From a checkpoint of a small transformer trained on Wikipedia.
Training: a variant of SOAP for these matrices, 190M tokens, 2903 steps.
Each number is 128 + 32 x the weight over its row's rms, rounded and kept within 0 to 255. Layers, rows and columns count from 0. The size above them is the row's rms in percent of the matrix's.

# layer 5 MLP up, 384x192, rms 0.131, rows 23-68, columns 144-191
size [ 85  93  86  97 109  99 109  95  87  94  97 108  97  95 102  97 104 112  96  90  94  91  96  97  85 110  96  94 100 105 101  94 104  89 109  97  96 105 103  98 104 100  96  93  99  99]
[[115 153 109 114 178 151  63 112 124  27  94 124 133 151 119 158 104 154 183  88  99 132 110  89  97 169 160 104 135 149 145 130 117 148 136 144 199 146 109  78 127 123 115  64 129  68 150 115]
 [ 62 100 145  94 146 172  86 132 115 156  93 131 152 135 161 157  96  90 145  80  80 120 149  88 115 126 117 123 173 157 156 116 108 122 120 123 136 155 128 139 180 153 143 128 149 166 122 141]
 [101 203 134  98 182 133 158  97  50  94 160 126 136 117 101 175 173 131 170 151 150 118 141 120  65 160 122 133 129 169 155 137 128 128 203 131 147 183 118 161  85 163 113 174 151 156 116 140]
 [169  67  66 117 168 143 181  89  61 177 111  93  46 138 151 127 107 103 139 116 157  98 157 100 164 125 101 156  95 125 103 148  97  88  68 112  87 104 158 178 194  48 100 169 133 127 115  93]
 [ 61 137 122 124 147 146  95  88 161 161 184 151 106 166 157 121 118 189  31 152 177 114 117 109 107 146  97 111 154  96  72 115 144 132 129 127 127 212 107 115 107  53 124 187 152  92 113 149]
 [158 169 141 123 160 104 143  93 166 107 150 183  53 173 148 130 110 160  78 126 127 145 120 125 109 121 153 117 119 131 154 138 100 121 113 143  64 115 140 134  88  98 101 148 160 132 126 108]
 [115 200 170 112  90 156 151 208 100 153 150 110 160 128  71 119 122 122  95 100  53 104 157  84 171  89 157 199 135  71 141 108 205  92 116 165 151 107 140 139 118 105 128 114 133 111 163 123]
 [116 140 113 153  80 147  72 223 188 235 157 133 136 149 162 129 123 171 115 166 137 192  52 144  98 109  89 130 160 109 158  91  91 112 152 154  95 111 111 127  83 146 132 130 119 125 112 159]
 [112  89 107 140 133 149 110  87 116 110 115  94 123 181 137 140 110 171 152 171 108 132 117 129  96 117 136 159 113 104 184 169 135 135 122 144 141 137 113  87  72 110  78  77 157 117 174 124]
 [141 171 121 163  94 183  87  78 122 141 101 142 121 143 100 109  86 148  57 104 109  98 107 160 180 166  99 102 149 124  85 157 112 107 113 166  75 159 120 122 135  92  86 156  96 131 160  66]
 [187 155 135 106 125  84 150 125  81 107  55 114 116 112 151 159 166 116 133  83 141 122  72 102 129 136 106 138 141 112  93 189 144 135  75 119 169 153 115 144 154 100 118  91 200 135 183 137]
 [154  94 111  91 124 122 109 125 115 119 140 172 132 128  85 120  79 117 130 108 113 131 173 117 165 126  75 123  56 190 142 115 102  91 143  91 151 180 108  99 117  49 133  68  96 116 117 122]
 [117 123 106 115 116 180 139 103 183 183 132 132 117 161 119 125 153 153 115 110  81 157 136  91  97 126 117  92 161  46 123 119 102 143 152 146 114 141  87 104 133 128 144 116 113 159 135 146]
 [146 135 155 130 106  91 142 173 121 105 140  84  69 105  92 194 153 130 143 107 118 114 112 136 140  99  83 151 142 105  80 104 168 176 147 172 113 156 111 113  86 126 145 154 138 133 145  73]
 [134 101 157  96  79 153 145 103  90 116 130 182 130 202 109 140 118 111  62 126 154 170 109  86 138 139 155 117 151  86 135 131  28 120  97 110 142 102  97 115 120 139 108 143 140 138 112 112]
 [107 111 164  89 146 181 154 183  63 156 107 132  95  69 118 116 107 146 169 134 144 172  92 155 105 128 149  99  66 111 124 181 128 118  97 135  75 128  94  58 113 157 125 158 165 132 118 196]
 [146 158  97 224 146 128  97 143 125  99 180 140 146  95 131 166  94 101 129 151  77 137 163 161  99 168  90 157 100 128 146 130 113 127 157 146 166 143 149 107 118 153 104 104 130 109 152 105]
 [188 154 113 101 124 132 103 121 126 120 149 142 142  95 100 105 107 128 141  97 136 129  84  86 132 177 194 100 176 115 153 129 114  88  51  78 137 143 168 107  97 115 103 131 114 133  93 139]
 [160  61 223 120 152 117 127 151 156 102  88 159  70 161 117 120 160 119 170 120 138  96  98 151 128 104  91 181 101 134 104 112 132 125  42 135  64 171 127 112 119 157 187 143 114 159 143 136]
 [112 136 142  76 176  82 126 130 106  80 135  65 244 201  96 147 154 102 208  88 118 125 149 123 169 113 135 120 126 111 169 128 141 124 121 105 178 118 110  85 129 167  82 149 123 140 111 142]
 [134  86  87 163 125  95 113 119  95 152 158 121 136  65 143  84 108 149  64 151  77  61 125  46  89  80 112 133 125 131 143 103  71 105 128  94 163 126 106 131  98 121  80 157 159 127 138 157]
 [101  96 111  94 183  86 158 121  97 133 139 162 115  98 165 148 188 119 109 165  84  83  86 156 161 156  96 152 105 201 155 110  84 116 136 181  93  71 129 115 131 159 153 127 122 113 144 153]
 [111 199 112 140 172 126 144  88 103 153 153 185  97 144 100 111 142 131 144 159 177  94 149  54 136  88 138 123 110 109 153 182 201 140 131 130 153 132 144 113 113 103  71 137 104 155 109 155]
 [140 103 162 159 102  98 110 114 172 137 112  90 127 118  94 134 159 109 126 121 167 124 166 162 131 154 138 147 118 116  70 139 130 173  78 139 109 128 174 207 121 156  87 131  93 136 159 187]
 [110 124 179 100 137 140 113 134 152 134 150 123 101 120 153 126 107  50 175 147 112 170 173  81 169 175  58  98 140 122 157 135 121  92 136 158  98 180 107  70 114 154 142 119 109 113 139 123]
 [168 115 171 214 149 164  83 172 129 156  92 137 102 128 113  95  98  62 139 152 158 154 166 121 176 236 134 174 126 120 109  92  75 121 136 142 154  87  52 119 148 155 153 115 140 118  82 148]
 [ 91 157 112 142  77 161 113 151 113 108 107 101 154 186  89 115 129 131 167 138 130 113 212 140 150  80 106 120 133 169 101 148 158 149 155 153 180 119 138 167 102 174 172 152 130 142 101 119]
 [148  92 133 149 160 112 163  64  84 121 110 205 108  84 104 132  85 149 146 194 110 141 145 180 185  85  73 118  96 112 138  80 177 156 118 108 119  80 151 134 144 108 123 155  59  92 201  83]
 [104 113 145 187 137 151 157 164 130  71 116 106 131 182  81 123 136 128 163  90 103  91 115 176 128 118 104 133 141 169 118 152 160 103 182 105 132 116 111  90  82 130 112 172 113 144 144  44]
 [139 127 152 174 140  81 115 195 205 142 126 124 129 132 111  85 172 191 118 124 114 105 161 147 108 134 120 101 116 202  57 112 148 153 134 138 161 165 149 127 127  90 148 121 177 112  83 126]
 [117 159 141 158 108 138 196 184 127 174 139 109 132  79 151 153  95  97 121 153 123 162 119 108 108 142 186  77 138  95 129  60 133  61  87 171 145 126  96 135 120  99  87 107 175 129 139 131]
 [112 162 150 158 134 142 183 130 182 163 107 112 121  81 117 122 135 145 148 120  91 127 112 119 111 165  86 143 113  97 131  86 129 127 158 164 123 134 162  84 139 142  49 104 156  97 132 164]
 [141 166 142 142 123 158 178  99 167 182  61 120  75 119 118  99  83 108  90 123 140 134 142 125 195 127 166 114 117 174 123 143 116 136 133 128  74 210 145 116 130 103 151 109  73 104 109 129]
 [ 90 112 156 109 109 138 101 130 117 173 110  84 148 121  63 163 170  89 128 171 134 147  81 104 108 161  78 116 165 117  91 155 132 134 118  79 154 114 181 181 165 141 146 133 186 132  99 129]
 [131 118  79 152 107 146 105 140 159 172 157 144 129 161 135 125  98  81  81 132 135 169 110 138 132 129 149 142 129 141  81 139 152 115 166 121 122 168 151 126 115 219 107  88 132 185 184 138]
 [115 155  17  68 195 185 117 164 143 146 126 122  85 127 129 152 143 105  75 117 174 138 165  93  80 131  88 159  98 132 130 156  79 172 151 152 148 220 160 150  94 120 126 121 174 169 134 112]
 [119 114  98 143 151 120 149 152 113 123 139 133 186 219  95  80 112 119  78 132  93 146 144 185 127 109 132 104  97  97 124 110 148  55  94 152 113 103 145 114 143 133  98 119 175  88 105 117]
 [138  71  77 135  71 117 171 130 141 127 125 146 125 138 135 138 124  62 159 120 140 119 111 144  98 116 152  76 154 119  90 128 192 105  90 128 124 100 154 140 112 107 143 111 115  91 147 112]
 [140  87  88 115 121 107 172 162 124  88 100 122 142  81 169 169 102 159 103 144 136 155 136 127 105 145 131 114 113  99 120 161 146 110 112 136 140 102 158 112 102  94  90 135  75 102 164  92]
 [119  48  59  95  93 133  79 144 110 110  96  82 152 137 134 169 110 173 138 106 128 144 156 119  76 142 157 100 119 130 103  63 101  67 105 117 113 111 127  84  87 108 148  97 181 132 139 207]
 [ 80 151 108 110 178 130  98 166  81  85  95 151  90 149 114 225 118  81 111 150 127 109 120 143  70 139  98 143 125 167 125 105 105  93 157 142 108 136 108 105  64 127  89 117 135 120 191 200]
 [154 108 124 147 129 185 150 129 150  85 123 152 121 111  95 133 125 116 147 112 125 151 126 133  82 165 113 136 155 125  99 126 105 140 169  67 143 218 154 107 155 156 151 147 116 144 185 117]
 [110 130 157 127 146 155 133  89 130 139  74 133 146 164 166 146 170 105 146 140 117 141  89 135 158 111 106  90 104 173 153 146 160  94 142 144 128 139 109 103 137 116 114 130  95 129 108 111]
 [110  98 141 113 133 124 207 124 114 152 125  98 145 130 133 162 127 129 113 138 182 122 138 110 173 142  65 142  94  83 155 131 127 110  58 166 101 122 120 147 160 103 137 138  48  94 125 151]
 [120  69  81 142 180  77 160  65 125  71  99 105 113  99 130 118 166 130  89 146 115 128 113 131 100 122 168 200 157 134 133 169 141 131 110  95 119 149  72  98 163 186 149 130 117  79 163 100]
 [115 110 107 169 144 216 159 119 139 185 122 110 136 141  80 146 154 146  85 107 151 107 137  98  63 117  85 198 121 198 110 116 182  76 126 142 129 152 133 111 129  70 120 177 118 158 154 158]]
# layer 5 MLP down (transposed), 384x192, rms 0.132, rows 23-68, columns 144-191
size [ 91 100  95 102  95 101  99  94 101  91 103 108  96  98 101 101 105 106  98 100  97  99 101 101  90 109  98  98  94  99 102 100 105  96  95 103 101 103  99  91 104  97  86 101 100 103]
[[175 138 145 143 140  98 118  96  81  71 137 141 116  94 133 116  92 114 103 127 109 151 113 125 114 228 144  88  95 127 209 122 133  80 126  88 119 124 135 139  89 116 135  71 131 140 149  69]
 [172 198 127  91 122 122 130 129  94  93 135 103  64 137  90 146 100  90 180 165  56 132  79 115 153 119 132 125 141  85 159 166 137 140 208 159 177 184 122 149 121 150  86 150 122 205 147 120]
 [107 165  93 123 113 126 131  98  35 111 114 141 140 119 117 133 146 164 143 123 136 204 111 162 119 112 129 126 145 161 121 160  79 123 102 144 121 110 122 213 116 171  69 167 150 127 150 120]
 [134  61  75 164 128 148 143  66  81  91 130 131  74 132 161 191 119 160 128 168 124 102 134 106 202  83  92  99 167 142  86 157 100 125 107 150  72  77 133 128 158  91 130  73  82 147  92 144]
 [180 172  70 127 136 168 181 168 104 133 153 121 116  78 144 144 127 123 108 158  80 119 152 168 150  69 139 141 130  91 148  97 137  99 145 133  73 120 192 142 103  83 137  87  99 102  92 130]
 [ 15 130 106  64 115 125 145 113  91 124 164 113 154 156 108 146 147 155 122 144  54 132  88 204 135 151 144 153 184  97 107 142 107 125 141 121 134 167 138 136  95 136 207 156  84 116 130  90]
 [ 91 122  63  86 148 107  89 125 133 110 105  96 145 130 192 143 165  99 112  67 107 102 127  92 183  91 155 141 121 132 135 104 109  97 132 104 134 148 109 159 140  80 135 178 125 108 152 130]
 [ 85 124 151 145 137 100  81 132 147 120 191 109 161 158 127  96 131 136 147  81 140 178 195 142 111 142 116 102 173 127 130 126 145 133 166 193 165  76 125 128 109 136 194 135 153 106  97 150]
 [120 129 214 115  84 135 110  79 100 150 148 141 144  63 130 172 146 153 137  63 149 119 113 178 159 100 121  97 130  83 146  78 116 210 114  64  60 155 155 160 125 124 152 119 110 144  96 124]
 [113 150 163  94 137 147 115 133 166 154 145  92 170 136 142 163 125 123 122 165 126 122 159  78  87 149 149 122 120 107 125  98 158 146  63  78 185 128 140 143 153 105  96 160 166 178 136 126]
 [133 124  96 139 114  80 142 143  91 127 167  88 207 159 190 141  50 122 128 110 112 148 177  85  93 146 191  71 153 133 122 147  92 194 156 115 156 109  87 170  95  95 135 116 124  69  87 154]
 [155 188 150 161 105 141 119 184 157  93  85 109 121 153  98 103 103 145 136 116  64 112 128 109 140 130 140  69  92 145  55 122  92 112  57  94 178 174 184 109 147 140 119 114 133 121 148 139]
 [172  78  81 110 165 184 129 124 102 162 131 163 167 164 137 198  97 144  96 164 132  95 192 129 108 120 163 165 144 113 144 148 121  79 152 144 124 134 117 123 128 122 171 157 171 109  87 140]
 [139 148 155 117 164 213 120  99 117  72 119 115 107 182 122  68  97 147 124  99  99 118 116 106 158 141 118  98  96 114 122 112 155  96  99  54  90  98 156 107 144  92 144 121 136 107 151 149]
 [152 153 144 121  94 119 175 130 182 133 164 126 141  77 146 124 178 158 153 143 160 141 134 172 135  86 114  99 109 130  82 191 151 160 124  70 123 177 121 144 144 115 111 151 117  49 133 111]
 [124 164  60  68 145 108  83 130 122  66 112 175  67 116 114 126 186 113 122 199 155 107 134 100 155 146  84 177 156 168 119  83 135 137 115 130 120 122 101 142 154  99 101 142  85 139  98 158]
 [143 130 140 118  74  47 125 124 113 199  89 156 124  77 124  68 149 139 111 196 185  85 157 110  85 103 157 149 113 148 171  98 134 154  90  98 131  97 187  91 161 133 185 141 133 107 145 153]
 [106  94 150  74 110 139  79 206  81 123  78 134 136  90 142 180  54 113 130 174 160 156 118 116  84 148 127 134 131 134 167  96 139  95 121  92  93 139 180 154 102 106 108 207 159  82 145 167]
 [156 116 153 162  94  85 141 172 140  68 115 150 108 174 179  49 140 149  71 110  90 125 126  70 126 115 145 165 162  55 158 132 109 158 133 132 121  58  50 103 158  67 111  91 112 123 129 222]
 [162 111 151 106  88 144 130  96  68 165 141 184 188 143 119 163 123 117 137 146 111  77 148 128 100 112  89 126 153 165 138 106 115 190 104 226 115 146 184 117 130  91 124  93 109 133 147 171]
 [166 115 136 152 161 132 143 116 199 163 105 135 141  94 129 109 105 107 119 135 171 173  17 104 117 159 138 132 119 153 100 137 113  83  94  83 166  90  63 135 149 130  91 146 119  92 144  94]
 [ 89  88  98 146 170 154 200 139 133 148 213 117 113 139  81 146  96 137 175 139 121 154 158 121 127 158  91 108 116  87 177 126 166 161 147  99 148 126 164 166 178 112 114 143 109  71 127 134]
 [108 120 128 134 139 143 129 131 153 141 138 159 207  98 137 148 133 152 148 134 121 171 163 124 149 120 157  92 145 147 193 141 161 116 114 155 117 152 128 125 144  99 123  62 127 172 118 122]
 [ 87 120  89 142 136  53 133 141 133 154  98 119  81 105 157 126 112 155 174 152 170 156 149 174 127 102 126 156 176 165 162 122  94 115  86 150  99  94 167 110 132 139 118 128 118 174 187 138]
 [ 69 129 165  73 126 143 108  89 118 145 152 137 140 159 113 130 118  70 118 121 160  60 125 134 162 163  69  62 107 125 172  89 148 113 126 164 122 103 166 163 116 125  99  90  95  93 124 119]
 [142  99 135 183 131 175 187 102  96 137 109 144  34 151  88 137 114 100 107 164 100 182 184 108 135 114  71 172 125 144  88 127 110 121 103 158 124 184 140  54 134 104 129 138 145 153  86 195]
 [135 120 111 111 117 105 116 133 151 118 160 176 160 138 120  81 153 110 173  86 151 146 132  37 138 162  97 116 157 121 151  99 128 151 115  96 131 138 192 122 140 105 135 118 107 112 110 134]
 [122 168 149 123  62  84 114 165 143 178 159 123  79 183  87 112 116  82 115 106 141  94  66  94  86 143 139 107 154 168  70 147  94 134 201  85 113 139 123 178 128 132 118 134  87 140 140 124]
 [129 192 108 144 130 152 126 119 188 132 162 149 145  66 143  74  66 149 153 160 101  95 130  63 144  94  90 136 145 151  98 120 129 104 169 178 170 117 174 130 152  84 111 127 163 172  81 121]
 [129 135 204 120 145 138 179 132 106 164 166 149 147 196 126 150 191 155 114 199  84 156 105 128 173  98 129  47 152 119  93 127 142 162 101 115 150 166 112 148 170 167 110 124 104 155  73 135]
 [ 50 102 117 153 150 142  89 129 124 156 120 160 182 127 139 180 177 170 127  84  82 141 136 177 211 135 183 135  86 157 115 140 144 130 115 127 114 163  74 119  58 142 120  95 116  80 119 142]
 [155 125 150 103  98 131 133 161 117 126  87 127  96 134 154 170 176 164 129 161 117  66 172 147  73  97 106 104 141 175 108  58 100  80 110  94 157 140  81 133 111 119 148 139 120 122  94 125]
 [154 128 141 111 125  95 170 151 188 136 140  83 135 119 195  75  70  92 146  84 106 151 114 125 117 150 123 139  98 124  88 131 138  74 151 103 165 185 116  98 125 131 142 124 119  99 140 162]
 [125 199 133 122 102  49 124 124 135 174 103  70 122 170 143 116 152  95 118 130 109 140 105 104 121 118 157 184 161 136  98 165 166 122 155 128 122 143 114 120 174 198 109  80 117 112 117 108]
 [116 126 145  78 131 185 142  79 133 121 100 134 139  84 129 125 151 150 219  81 179  88 139 175 128 119 106 112  77  85  95 128  97 136 170  93 104  97 114 139 139 117 129 123 104 141 161 164]
 [162 156 156  90 137 142 105 171 119 102  99 130 133 148 157 102  99 201  65 180 135 140 167 132 132 133 169  81 157 119 160 148 160 145  98  98  95 143 129 126 148 149  72 164 112 145 125 137]
 [ 41 118 167  69 148 137 137 103 154 135 131  93 134  60 151 178 134  62 173 134 114 128 139 159 154 102  92 109 150 124 177 139 155 131 118 180 122  88 142  91 118 172 134 111 152 149  62 168]
 [159 161 156 179  90 163 104 175 150 117 207 120 165  80 183 138 110 106  81 158 125 145 174 146 151 103 155 141 127 151 118  97 177 134  74 126 111 131 202 175 126 106 134 150 143  94  93  76]
 [ 52 126 126 100 174 128 144 192 137 126 105  99  87 174 159 124 119 162  75 148 168 154 184 112 165 153 148 159  84  33 144 104 130  72  82 151  65 176 149 136  80 146 178 179 151 133 175  95]
 [ 80 133 121 163 108 135 163 129 135 157 121 130 208 135 105 108 121  72 118 131 145 149 130  83 125 137 155 156 217 147 103 133 157 190 163 154 116 120 133  51  97 152 140 146  53 149 123 146]
 [ 79 124 154  63 118 130 160 119 139 135 148 142 117 147 102 138 110 205 142 118 127 110 141 192 122 136 129 123 177 157 196 165  81 118 126 147 139 156 145 142  76  57 130 213 191 105 173 138]
 [137 121 122 176 143 148 149 188 166 103 130 108  82 135  96 181 161 126 133 139 103 171 115 166  92 162 192 151 134 163 120  78 104 133 175 181 181 168 150  99 162 123 155 105 122 142 138 149]
 [120 152 135 144 157  80 137 129 155 160 156 182 210 150 110 113 170 122 107 150 114  63  78 105 170 115 187 146 205 155 117 138 107 127 100 103 125 160 106 109 102  86 212 140 142 150 163 131]
 [136 152 145 126 113 142 206 146 110 135 168 116 170 137 157 131 126 113 169 145 122 139 200 165 136 109  71 106 106 113 105 131 132  77 150 155 127 136 146  67 176 118 144 135 148 108 104 111]
 [138 143 147 137 122 150 142 121 112 150 176 131 116 133 166 168 140 145 104 182 103 125 132 136 127 101  75 130  63 109 111 154 128 145 146 136 125 138 101 113 167 191 214 126 144 129 142 140]
 [101 137 102 142 171 139 138 101 171 128 180 157  72 167 173 115 123 126 139 133 144 134 138  97 173 151  85 145 108 162  94 152 149 138 181 199 136 126 134 115 138 115 124 158 120 107 187 144]]
# layer 5 MLP gate, 384x192, rms 0.133, rows 24-69, columns 144-191
size [102  84  97 100  94 108  93 108  92 106  94  90  95 102  93  97 105  94  94  96  92 102  92  94 110 100  91  98  98 104  93 105  96 119 102  99 106 103  89  94  92  89  91  99  98  98]
[[167  68 190 135 191 112 150  50 164 150 116 175 127 120 151  72 159 147  97 114 131 168 187 161 147  89 171 141 137 112 142  64 147 185 149 103 121 102 126 103 140 143 120 220 149 178 129  78]
 [123 130 117 173 135 104 147  69 186 202 143 117  99 126 118 113 208  93 127 122 102  87 155 130 133 136 125 118 146 189 144 136 199  77 140 115 185 148  56 117 153 181  91 148 106 158  92 189]
 [154 110 147 128 143 195 169 167 130 137 116  78 114 177 134  27  95 156  70 125 111 133 144  96  78 177 185  93 148 144  94  88 132 141 145 123 162  67 116  83  57 115 156  74 117 149 127 101]
 [107 110 116 141 134  70  98 173 102 193 139 126 112 141 134 118 123 188 100  72 143 118 110  63 141 111 114 145 116 143 179  97  82 119 146 136 155 145 165 144 124  94 132 176 131 127 187 155]
 [116 121 117 110 147 174 188  89  59 191 108  84 121  75 132 133 149 132  90 186 177  93 138  61 111 129 118 100 111 127 129 105 128  92  96 125 201 149 144 163 132 140  33 111  76 146 157 141]
 [190 168 114 172 163 110 147  93 134 123 135 165 139 163 148 146 145 135 106 159  82 114 112 118 102 134  96 118 151 180 163 144 128  88 143 129 111 106 142 171 191 103 119 106 112 134 131  68]
 [153 145 143 100 129  87  73 203 156 115 133 131 181 207 154 166 143 102 146 166  99 176  92 133 139  97 104  67  68 110 151 136 109 128 174 173 184 132 137 145  96 220 109 109 113 100 125 175]
 [122 164 140  66  67 109  55 155  93 141 147 207 125  49 135 154 110 119 110 154 138  56  98 148 117  88 106 123 177 108 133 102 143 166 170 124  81 178 118 171 142 137 169 124 161 113 107  58]
 [110  93 118 192 167 126 116 119 139 139 108 140 151 125 131 114 128 155 143 118 120 124 136  81 127 112  84 163 134 138 132 181 122 165  95 136 201 162 138 143  96 121 192 107 113  98 132 147]
 [101 136 130 137 180 153  82 126 116 127 145 158 164 138 102  80 134 143 129 174  90 190 106 113 195 115 156 126 172 112 133 123 107 144 156 156 147 118 133 182 171 176 142 160  92 196 102 135]
 [ 85 142 155 106  77  76  64  71 148 133 143 161 115 141 139  79 138 138 131 118 215  48 138 128 164 180 146 122 141 121 112 119  86 109 128 121  53 129 234 137 136 128 103 120 130 160 102 117]
 [180 100  68 109 138  99 133  84 141  81 137  96 116 160 110 113 181 137 141  94 113  75 149 131 103  99 103 116  84  66 145 115  84  69 160 167 143 117 101 102 130 134 118 133  73 142 201  97]
 [120  89 109 159  99 138 117 146 171 114 174 113 136  70 119 154 104 120 111 118 178 127  90 194 122 119 125 137  97 144 154 173  97 160 186 151 139 146 144 128 160 151 140  96 137 114 132 146]
 [136  83 127 118 100 143 189 141 110 100 130 133 101 147 172 107 128 138 116 114 104 129 134 172 163 160 145 138 115 143 190  99 111 147 125 114 125 100 140 112 111 168 110 113 197 143 155  97]
 [124 105 129 119 140 183  79 135 159 133 142 111 115 199  91  84  96  91 170 117 158 102 197  77 150 125 167 111 156 131 102 130 150 128 136 104 126  88  99 114 107 101 128 139 163 104  99  66]
 [126 100 163 142 125 115 102 128 166 150 117 185 177 156 125 111 189  92 104 114 117 160  92 122  70 174 156 209 132 128 125  89 170 144  99 167 147 116  96 146 161 125 117 152 138 128 201 133]
 [147  66 109  60 192 194 132 128 122 169  83 152 116 102 130 118 137 101 102 121 115 133 100 146 137 121 121 103  84 125 141 118 137 133 107  95 142 130  97 123 124 109 151  98 112 141 111 187]
 [100 119  97 123 171 148 133 183 167 182 133 149 102 112 150  99 142 163 111  71 190 110 135  99 128 199 108 112 162 129 143  91 141 169 111 134 100  69 108 129 193  80  82 150 131  92  87 133]
 [119 128  91 199 145 168 122 131 132  82 172  77 177  99 114 123  71 109 183  99 115 101 157 144 111 100 100 142 177 204 162 126  90 112 117 112  81 113  94 179  79  89 101 187 141 141 121 151]
 [ 95 102 137 116  40 112 121 139 135 112  78 106 148  78 121 124  85 142 138  94  99 165 148 121 158 148 162 123 124 117 107 142  75 113 134 147  76 151 147 161 123 100 176  73 131 137  71 120]
 [ 69 117 105 157 102 121 106 101 131  90 141 169 138 121  61 133  39 133 154 155 118 133  95 113 118  85 149 127 148  92 136 115 128 150 150 141 137 159 167 139  88 138 160  91 146 148 135 102]
 [157 192  54  94 101 126  89 190 115  67 116 115 166  94 108 118 140 127  90  99 198 129 179  47  77  90 129 106 157 115 119 146 139 116 138  57 141 126 100 134 149 147 165 141 181 120  82  88]
 [200  93 110 105 124 145 130 172  84 105 209 132 145 152 127 131 162 141  93 150 133  83 117  42 130 146 114 166 119 140 142 131 107 190  87 120 165 115 127  89 103  91 140 130 136 134 101  75]
 [106 134 122 110  82 104 123 118 171 154 143  39 119 151 120 122  79 106 137 126  87 193 162 122 150 186 126 126 125  93 152  74 156 133 154 150  81 117 100 120  94 148  98 101 130  88 126 100]
 [140 164 169  69 141 147 131 118 131  77 111 119 118 148 133 134 180 130 115 157 112 143 137 106 136 134 161 123 121 151 200 135 165 137 119  30 118 120  84 142 115 119 151 142 106 121 112  98]
 [ 91 131  54 119 107 163  93  55 120 137 100 100 170 146 135 195 102 177  91 127 154 135  66 146 142 112 102  72 148 156 148 142 110 109 156 129 110 100 172 161 111 113 115 100 124 124 166 169]
 [126 155  95 142  98 121 114 219 155 135 117 103  69 164 128 126 170 145  97 165  87 173 131  82 119 136 123 113  99 162 125  98 105 159 124  95 179 111 142 204 138 141 180 144 161 152 105 125]
 [135 144 146 190 180 155 177 108 196  71 163  81  99 125 136 143 146 123 179  92 123 146 167 108 152 130 137 161 147  95 108  77  87  99 142  89  97 113 142  82 148 122 146 177 189 115 138 101]
 [101  87  40 141 135  59  96 138 131 165 112 156  80  93 101 158  48 139  78 129 113 121 111 159 149 134 135 135  79 166 169 128 121 156 129 116 168 189 105 121 111 149 171  83 136 144 150 151]
 [144 173  84 107 141 126  99 132 163  98 137 116  73 102 134 180 126  68  97 170 123 140 118 155 128 134 141  85 164 163 127  65  90  98 189 128 104 114 152  96 160 121 161 138 163 173 124 141]
 [ 92 151 142 123 123 141  64 116 114  78 174 149 118 122  94  83  97 105 164 111 168  91 118 120 194 125 127  80 120 132  97 114 180  90 124 152 198 100 154  75 107 137 166 137 145 122  82 130]
 [143  83 134 134 151 111  91 144 150  85 188 155 140 129 187 164 114 179 134  94 121 115 140 176  89 111 124 163  63 168 124 125 119 154 122 183 106 117 115 110 125 141 137 120 128 162 127 111]
 [139 113 132 134  82 122 116  74  99  87  99 105 137 133 184 108 120 128 152 154 108 139 180 171 123 112 196 126 162 116 134 141 177 160 109 152 116  73  95  90 163 128  93 136 121 126 139 129]
 [153 107 126 132 158 179  98 172 131 139  90 144  71 137 157  83 102 156 112 214 117 112  97  93 146 130 122 135 149  82 121  67  72 192 135 133 114 103 134 137 126 135  86 127  85 177 112 189]
 [136  74 142 100  97 119 131 135 131  90  94 127 123 141  47 108 152 121 179 165 108 139 170 113 145 144 147 110 121 124 152 127  89 133 133 109 155 143 128 138 131 154 104 149  83  50 131 180]
 [101 100 112 110 127 102 109  97 166 103 103 108  79 132 111 147 130 116 159 129 114 149  95 172 134 148 146  92  91 149 165 111 164 137 104 141 133 105 117 178 136 142 174  84 122 168 101 145]
 [118  93 157  81 144 110 115 111 131  60 132 137 132 103 147 142 147 144  42 159 142 220 115 115 146 118 145 124 146 159 182 164 102 119 103 100  80  76 102 140 131 129 167 187 119 175 133 102]
 [ 95  98 171 157 132 201  94  85 133 104 112 107  79 145 106  74 133 125 100 139 150 164  73 178 169 149 117 153  91 175 119 122 152 107 112 120 155 169  72 126 143 125 151 123  97 131 145 151]
 [169 125 200 177 139 141  82 146 160 115 130  92 143 133  92 164 144 111 167 113  63 151 138 129  68 155 174 126 126 127 166 161 132 123 153 165  97 175 122 165 122 143 133 151 121  90  99 123]
 [140 117 131 158 182 141 184 146 164  51 149 121  92 127 130 141 136 176 135 129 132  88 127 150  72  95 135 102  94 113 127 100 149 120 169  94 141 123 100 121 110  91 103  81 101 159 141 179]
 [131 132 133 137 138 165 138 160 141  97  75 123 174 122  90  87 128 110 154 154 127  90 171 121  93  98 141 126 117 150 121 119 146 148  83 123  92 119 136  90 163  96 154 119 183  91  85 114]
 [142 102  75  78 130 177 120 144 167 146 191 106  90 105  76  88 142 202 146 157 139  77 135 130  39 155 166 125 213  85 149 146  91 173 145 113  91 108 157 174 119 109  89 124 124 139 154 120]
 [106 117 172  81  70 127  78 134 147  85 174 110 155  87 125 131  89 102 160  82 163 117 156 120 197 171  77 120 129 122  74 100 119 137 122 168  87 155 150 131 151 145 195 148  72 155 123 151]
 [145  37 132 119 164 145 107 123 135 165  81 141 117 139 145 117 147 183 108 132 191  80  40  85  93  96 165 168 127 149  75 130 162 127 105  98 150 151 142 121 111  68 124 157 163 175 103 120]
 [117  96 175 136 153  80 123 114 134  86 157 116 124 111 198 111  98 125 146 137  95  91 141 125 140 173 151  97 168  81 132 167  93 105  68 164  97 127 169 136  73 115 110 165 155 104  73  99]
 [149  43 140 118  84 119 148 152 169 178 132  99 125 128  98  57 116 142  98 103 144 152 130  86 125 133 131 188 161 151 144 109 147 126 124 114 195  82  71 138 171  61 108  92 130  91 118 142]]